{
  "n_layer": 13,
  "vocab_size": 14791,
  "norm_place": "pre",
  "schedule": "wsd",
  "seq_len": 512
}
Each number is 128 + 24 x the weight over its row's rms, rounded and kept within 0 to 255. Layers, rows and columns count from 0. Numbers have three digits each. The size before them is the row's rms in percent of the matrix's.

# layer 2 attention output (transposed), 448x448, rms 0.107, rows 253-255, columns 128-191
099:136126122130140162104127151125132116138113125138137167129107109113123141111106127119119141105132135129148108102163123144000148160107124132108085147123118113123149122142164107117168131126136131
079:134135099142122136157109153164107112060115164140160145107097144114082124104128134145160125096159153144122056114149090136071143166118154129142129111094126151149132117122133149119201104117130134
087:117143151132127104101155090108147153172134098122096100145147131140167133159155142120122115175123130131119178163114150098218098078159115108107140150160124129121126115148101112123060149128118143
# layer 2 attention value, 448x448, rms 0.0735, rows 254-255, columns 128-191
063:142104112128140115103150115125114125144127129115108146129203152091179132182084144125160115137106146119163122128112132121134070112127131095117122148139142126180118090164153142184099150126109134
068:135142105123121087171125112120145149123097150164150115129069119139087166096152103154099110145180137129147136125110172142130115143120137178085164137121137115128147151118099109118133129145100118
# layer 2 attention query, 448x448, rms 0.0891, rows 256-303, columns 128-191
102:112146148144105106114139115142161130113101184107128162091119145109110126099146093144135128106168142099094131119151113133106122129163102122186175085120144119120133142090125117159124133144127114
090:130150114076130124140120111127100126139107154120151100116140149143104138160126137159154134154141106096173114087104101142113118121123141107102118126097128116089111144107107130119130149135136115
092:148135137175142111119127129076114127144116143126120095115115199110136137113115097126149146124177114136092159143150116153141117139150083105155139119127160116151137168107125145097128092128115124
095:177124115122117145106124120147146159128152104120141154132110099144129122161139155130141082105169117139139116077105108153131070119135160155115095142142134145134107125130151148119097136131098165
095:114133127129122145117139151103104104127117123160126131153099136115097140146165132141142117144148126077123158118138105151126110114135101134131151077136109133108104117126108112144096131110139139
096:115114103111141133141135131158142130143152112127128159152145073145139125145125166087123093098119117118178109095076116105143128118129159119142070109162160144164096098130131137118095174147122142
094:137117155114133117144097142112119122106126111096116103146109152130136160118161105144115152149127141131094113175137152152107137127153102174131122138107120111107155150138116149138141119082162112
098:120124130158130133119146111124126150139109155130144113138134111126136142134143160136116137094150111148122128148140155127143132122146144118126145125160112119131150081132141129150159190148108124
093:103164134174127131132140138096062146092133143134140116129145121114125090111117123109104095136100155129106134139112144139161126139119161106104116124117137104117124149153160135127110153118131120
100:107088161147110132132128124117132107130094137128060150119103179123140166148157080158145159128125124153077129165132175147127163110127078172146112115127104120150139139175150149124142108088124117
087:128136143180125094112124082097079144103111176144130065168104153189103146125116100136123104133103141106130084130129194175185109151134126103096103116131098095108166159148129070133154128121101107
101:141143142088133125142150183119146122130122088116091167134161147116107151072136086143105129131100127103106166158119109109074153155133108128120130138114166106132116129112111162144102150146136107
096:113153121127136162104108159123161098165159125110151127086132119173204127163157130132143119154128161147151146145124141129128122125114112140091111140122113183152136123153145115126160101117144119
100:111118107093131115147126161162160110130152138113146153122140139080091136133127101125147138077157096170110100127159089129077135131128094148143148082161150150147118143103129133144160127143110160
098:109128121126097118106178103090153144145212119125150146121126065104133113158131147147146132143142139152117141152135148136123108110120196138100142128117110105140092141107088110126079107177147160
099:092094096108111132097131145148199094132132099137148148134111136139100122151133138090157188123141146123127143129108094128086145123105094162167161129113117149103160128108129112120151112123098136
100:092116149136139102125064137163145134149150144098141090129154158069147119145101132153119102100113114151128130115116125138121121153092164114108147092117151163096104150143156114109148125136178164
143:146135172163119108133148118113102129120130145105097124120127112123111158111126098168130148131092121092090091145121137140179154094144113153115095129140116133138125162160101138123126099109130101
100:126179161118129159158157134136047117117126149144149116100169109150157134126117136114110058139067134127159114104153136108152101114152152078094110091162131151128142107116123153157129093111136125
103:121073147123148126133145099144089152135186125114154134131099098147142080108131135153170099117101125146123108112092141116150094125106119112145116140153151085149122163072147148124080181116128105
097:088088131120119143079109141156142085137130138150147173104124081100107118118135137150149119115128128156144134115164140134111117100127136177115098109143120134137109096156136154107123092133146129
099:126100114116154081107128158147181141105151143104112134134110124168179140093155100083088139106116106140115150138117142122139134135109103144108074163124145106152137122147114115147066129158168076
101:139169096123105097125155089115150141138112131168128085117127120157075122149137110139128100147124112099133144121134126099103144103145129139136149146124097095127121095106138095152117155118159095
097:134081128095122151131121095133127127081097116116092119084126166170146112113117141128115137096125107137111089136131137146134168152149098131125156152128130150109164140168129142144192143092144120
100:125153120141086130129126130130087147127159157161138143131141113157140129142161118127120148122129068132127117140073114147142090125165107130147155151135138118175123081104147133107131115144104199
098:089120123143148119107147142162098085153150117138116111115133146151108105146132113101116123151153157082110164123108137164126108104131101128142160115095143158110168145108133102142133121106119133
098:149158106100134129139111112156129113116093099099152158069125109102134114137102111123141108124109126139131116119143090083119136119127136104100123115138168169148050121119110125129125153138148154
098:154118169111133142132064127141104142157110128118103114173127177154100121141117105128156081122162151118122107094149120112120131151110097087153144123151160102111146190086151141104112157139126159
094:163127151139120144181136093108056166114103155132144131140131139132138132101127147154108081112121114101113102135124158135179114145137115113115107127160138082141143143132141132127117162134123126
090:085085086124106137112157158150183082141132115118156163134126084116142106139118157129154170133142132170108160124120094112070140109110133162140150148129135132122102074099132144115112134129127143
099:136087137109145089089086194103191151175185123158097162145146134147131119130159142136126158119132146166130107115191132169120119129088124101134147109121123104156133120143128121108165127120169120
096:139072150116140160127112154129178115163075159140122171123113089112129128129128145125147158107114095162135159120127142123140121095087107152136117126109131109130117114145166161129135136108137131
096:106164110130105120132108096140126165080152129112113086147133184091096139146123098123131153143123106106107094165132118143130170145141123161148161151119094172092145162168141103154137071136099152
094:149126135168139123134119099098083146141116149129116100119124120129113121110099133166143115141139117080116115144143178140185137108138135133102109131124131106146134136123126117105116123115141123
097:098107115138085155098117095127171140138135118107144137134103106128102129111139174149128174112112084122147141129133156167116125111142146191164126128112118159127148146153126110111125095122087140
102:135136143131124117154134169144094188151165126150140125112130108119138135121140155127104099169111093123132144130125131131162081131149145131156138133152139125144166104110124158106095149145159117
099:100120120124147172108138148149089138165154140125106160106170122131168101121127132109101110142113109160138106145108124156128125114112104115168088138122147153151116146103104158167102127118173119
094:134093156135141084087103143113178110140101143152099131174120116116104143122146121141154135136117153125159149141134176131114118112086105155101108088117109102125114154137148123109146128109152119
098:152134130108154133107149176138094117101143158147147139117112143130148140122144140126113129099096125173131072088148115156128101124164102113120123063154135156192131062145106154135150081151134142
109:089124101095127159100142130154170098110120108119149147119073157130134128135128151103119144100168101147115174123125105098062118149114130142143149119150131120094137087116126146138119153134109156
091:113112093132137133096125170134214084171138117128163150132131094124135122147130152104154158117165162148075126100120094129068122140099122132142163132088153142110128071110160114110138153089127187
097:096131097121140129095137144129168113147125115142152161121123113126103134158133159107146161123165108148133135132116088141072122144135116137145183157122128149100137107091117113136149125136128153
107:098141139130127084136096105148097123117136130112131082143133112124118126121126096135139086161092123131158072119138147148155126107159136085115141138113134141090152176152139101133180090119105098
093:076080100126112132138157136149157100161141120131153151142116123123106123145135149119135187139146146130103104147130117168099123109103130174147126133117127141136099140148158097129128133122091165
101:129123135119134130126120106107108171105132130096134145122108092122165092105132132168146106134121099144158112110107138118127131099158137120148121097179142149170125139087119143091137097129114161
099:116079115099148131103122152145183103140126122123139154150120131128125135163132134116153150125166144155117148094153084105062109133126146127128153103133141140112096105113147107097133152103134158
090:165162134137134124181120066138051158106141144103120085107123148147149122108104135146123080126104136132116117117132169142155103155160168099100096134148125138139111138147146128122113128133125105
098:097101104097121115120137155124164085121130119156145141136141128137121136143155159103142121126147123141149149111126097128059112151103138127143160134112126118107136105103140146136161143152113142
# layer 2 attention key, 448x448, rms 0.086, rows 256-302, columns 128-191
095:125133101171115144115116163132096123129100099104123100122115145131114160131110147134112133183100152155164121145126162132119120153114099104110106155115123135116188114158118134114117163079130189
094:111118128105136142159153149147134107123159089114153194152127113095168072119144136097169133106119112130127132113165121143099181155092122133133155174098098131153117139114140163091128177076125111
098:093134138192117097127106142140168127145121134101126109143138168126127117134164133134108105157101139131129114164113169122137121115108127096146095125127103147137126146085109103145144151139131137
100:132136131141144106157135146118149112135168102121130146121178120133161061103128163092151140105129125140119119138125084135138122109123117111110132159120108136180091158115171134126158134141141080
092:141137147092153140161123085104071143122121160083121134118147103124164120140103110144105139095119115153121131097106121147159146152140111122093129107137156082134095140156113120143114136151144092
100:158110127064110159140134113125058131104145108124160156095133103137151115129089134091162117081123100138134148066128083123091125119114151122084158116175149106111142139172161154118147103134138128
091:107101164192123116134121121118182107185130146089101137135125146115132105131172124149154139129158171113097094162134143118145159141121091107153140116062105161138113113125113153136120134108113145
089:150101158075127166129114162097132113145161144127187117058119132135166093139111122111128117067123143147137098072157094093072114169147108115133139102140154180130101166126177157104126133108148134
100:134147131186133108077091137134154140161100120190112137166155103104112145154144123167130107150125107085130164188143187127159133159108154162121103112125082153122128104142128109105132126113118154
073:082115141149132109157118108112123093121164165148138110121145133122146118128158137187165148091179153159110051159125120124124138127110139128180179113074071161126104169111121108136111127155097150
101:091149179178142128124128133128163137144104154131117121158108112114133172122145112156145127131136135179140119176116152096168141141130124156098147115100066121130141138170107102106125127132096151
097:146081092139154103149093164107081142141122108144161126130127101170115097151096160154107140122146093113094175107160131143136122112090163132136128101138145128134136120134169146109136123101163128
096:107126113113121180093164121124090089089142158154126130116133162124102132153090161092169140140143123166168102142147130112171140159157127118163157166058130168113095161113122163102141120165129117
116:177106114136137146125153110120148107138147117097102135119138120137109108114153116091116133126126171085092100122123082125128062130143112103138113172155152149135113105094163135130142194117147107
094:124110148161140103131107122145148131102125143121102078150134157149139115138163139126153120100127119140147102141094124090178174110120151169139146144154124109109109161101157087125104099155105160
095:174141130124101145133119145129135129141073153084091109102107150157108136133142124099129121139118142104128160084156148131163104122157083136127109130167162113114147100142088130154149152105179065
105:164124139094149164122169134132155107156135123129125149105155123154146106124095143116119137094117128141129100080146126097077116195130077131113102119139133167120073170159175133124101163111140103
114:126147100088136125142141146141121140076142095177148179091160094131154133118102122106115130112119104138127121111161132127091180123120118119143167125122102079142109138099117150124138111123099134
106:084098125137138112131079085162155141110118132161095089174145151103083119102114132149148083113130149135126113145087110107150177144124166088150116154114119111142139137133140100165140087144100145
099:103140154146102114138168098109165138107119119143102150135148136114162165085168129121125129112095126156189129161110161121150152097080119137140149136117091127111146159141115151111117090095118173
104:158132102094104145144147137120119139143129112143126109100136122148136079127164107127095112113095131095099150077151099153082109082158101083132130114157164172099104074097125186133106145125144120
098:112148149143136131156121132128116176171130115172117116103136105124131159132113152157122118142132113127143140162123178155138133127113150161128120139151107117124186141107127151107105175104108149
096:077130168151135106120122147111102090114110141130110121125149110108128164129138156157098089155118120155114160173107126131168144106155117126157179166094125109132169148135121095109120148113200126
094:122118122153142140145088106128163109160134108104138117103124124106106131104150118051129113130129094117158092117114103150136132139105093139125141177138099108108127133087138133067118122140106093
097:114114094168128114106180124118160153112120123122166128119144158142169125165129135180150164134116148128127121145097106137149145112142156116127126111078140137130120123122126092116162119151124142
098:145112135100093159104164123136135118119121143096140196103118132123109165141095148105138167125109067109152137113141146127114101106140134141117099129095131141130122109142084122092090115128137146
100:150104111142125115113151146105124087125129142114132113132179103184129132160121147131203116132141129125106125125128106088135102136129117117168174166104158154152106194102157104133127113128130128
098:150149141126169108133154134132117094141107103064120208131175123116160082153107126088133161116132117156096096128116133081099136147108109106102113149107075119164090149143137126163130134119135095
096:105115115176140075116108109119149135132164105165151103166116102117150129127157104167130122130135111141120107171111136147156137106124152155108164117120087151145078134121148116121110097132098190
097:163136109100087158155132117127149115122118140103119116091107169149127133112132131128105120106110166053130134131136144136132101111149118095153110131126171162092126116106137134167120146138144070
098:144123161137167129154176158195099108133099140153107156120108107110136079114129101090088107116173133149122107065171095109067143092135120189151112121177134095128108144148133163132146195141122132
094:164108127131152135137113108185116162094124121153108073131100157130134125103111102132111068118103128097138065089167154170101110102153116134146122069136120134097139104110125184143150120187101125
095:155111111131126119110168110079158113161124128102140084140151121144151106137172120091169162122127151133114116137084117112163100165112142136089156124154142071164132127134151091109138138102142136
124:070138168153139121137104125120126153114120129152128128156121111124177131134104126149125116116123095184132146131137150135178161131114133155106138123108113083135127148146122153110115089146114156
096:138104117132122095104109153106172137145092146156139104115080137156162123100182122172137149084098138090137147123149097154183119125140085135132162092167126150098134102120111159113118107115147146
113:083118135205109103144113138119161120142142110169094152137124140113120126069122135158107115112153099157140121136159134115146182088101113154142095142119142118141119130132173126126125107169130137
094:143129122134105125148152123113142147165126121153139111113102122119127102134130100098170130086157147102132133096114136085114134104145142121199122147174129158119145130126151145103120139144102143
095:198122160133143151143165178116110131153109146124111150123140117147130106155152134130134120101142141151106145086156125116071108056141105158136129109166109152100120099141137162166137141125150119
097:105128102161108105166115094144147150130117126159108126121118088141089125116138129145122124129144165126118138116147122153108163087144137133123101160161159111105150098109148145142151146124143110
110:186131102084101150131117118153148121148093130108114078121129146140108156125159104117074125149119151071129123122120112119095080131180125106123105131129144158080128089101094108164118147131145088
100:182125123108098159110171135147161103120112122084138147101132160137089136117128127122102116142123128062136135102139122135093096118160112119141084115130158166099100116122121121155135151144127076
127:153115128130106147123118134115171108183119144097127090117110161132098134160163148132143147143147132073130120121122121111117078122150124134139101141127153193109113103124138089138136156130152094
107:084135118089143152076171123102103094155110149134130132136127102128117117132134148127174134128126129191137152128157112114098146173138135118093116087108136108144147132173119129111106092118138151
125:181111121117073145089164142119169093114143138075156160108103133149100118159159127116131152093143142066128099135146124126116067141151119150132135118163132186122132127125139120120135153145128119
097:097135085133144124121130128075139145132138089148169145080148103148189089153165160129118136095109144122124161128112078091101153127132120099113121141154132135115137125080131129134076090115124127
121:184130109087116154132140130133159108142129113091147155075151149135133100131132128097124114108128149085127118096130092109081077132146098106151100153145139180120094122105135099160135178121144081
107:089146127143153123125129112103117145137155121151144149153140093119156109127107114150138142121110133183131151148117104135155159156104139111123147135126095095159126159135161142105108085113098182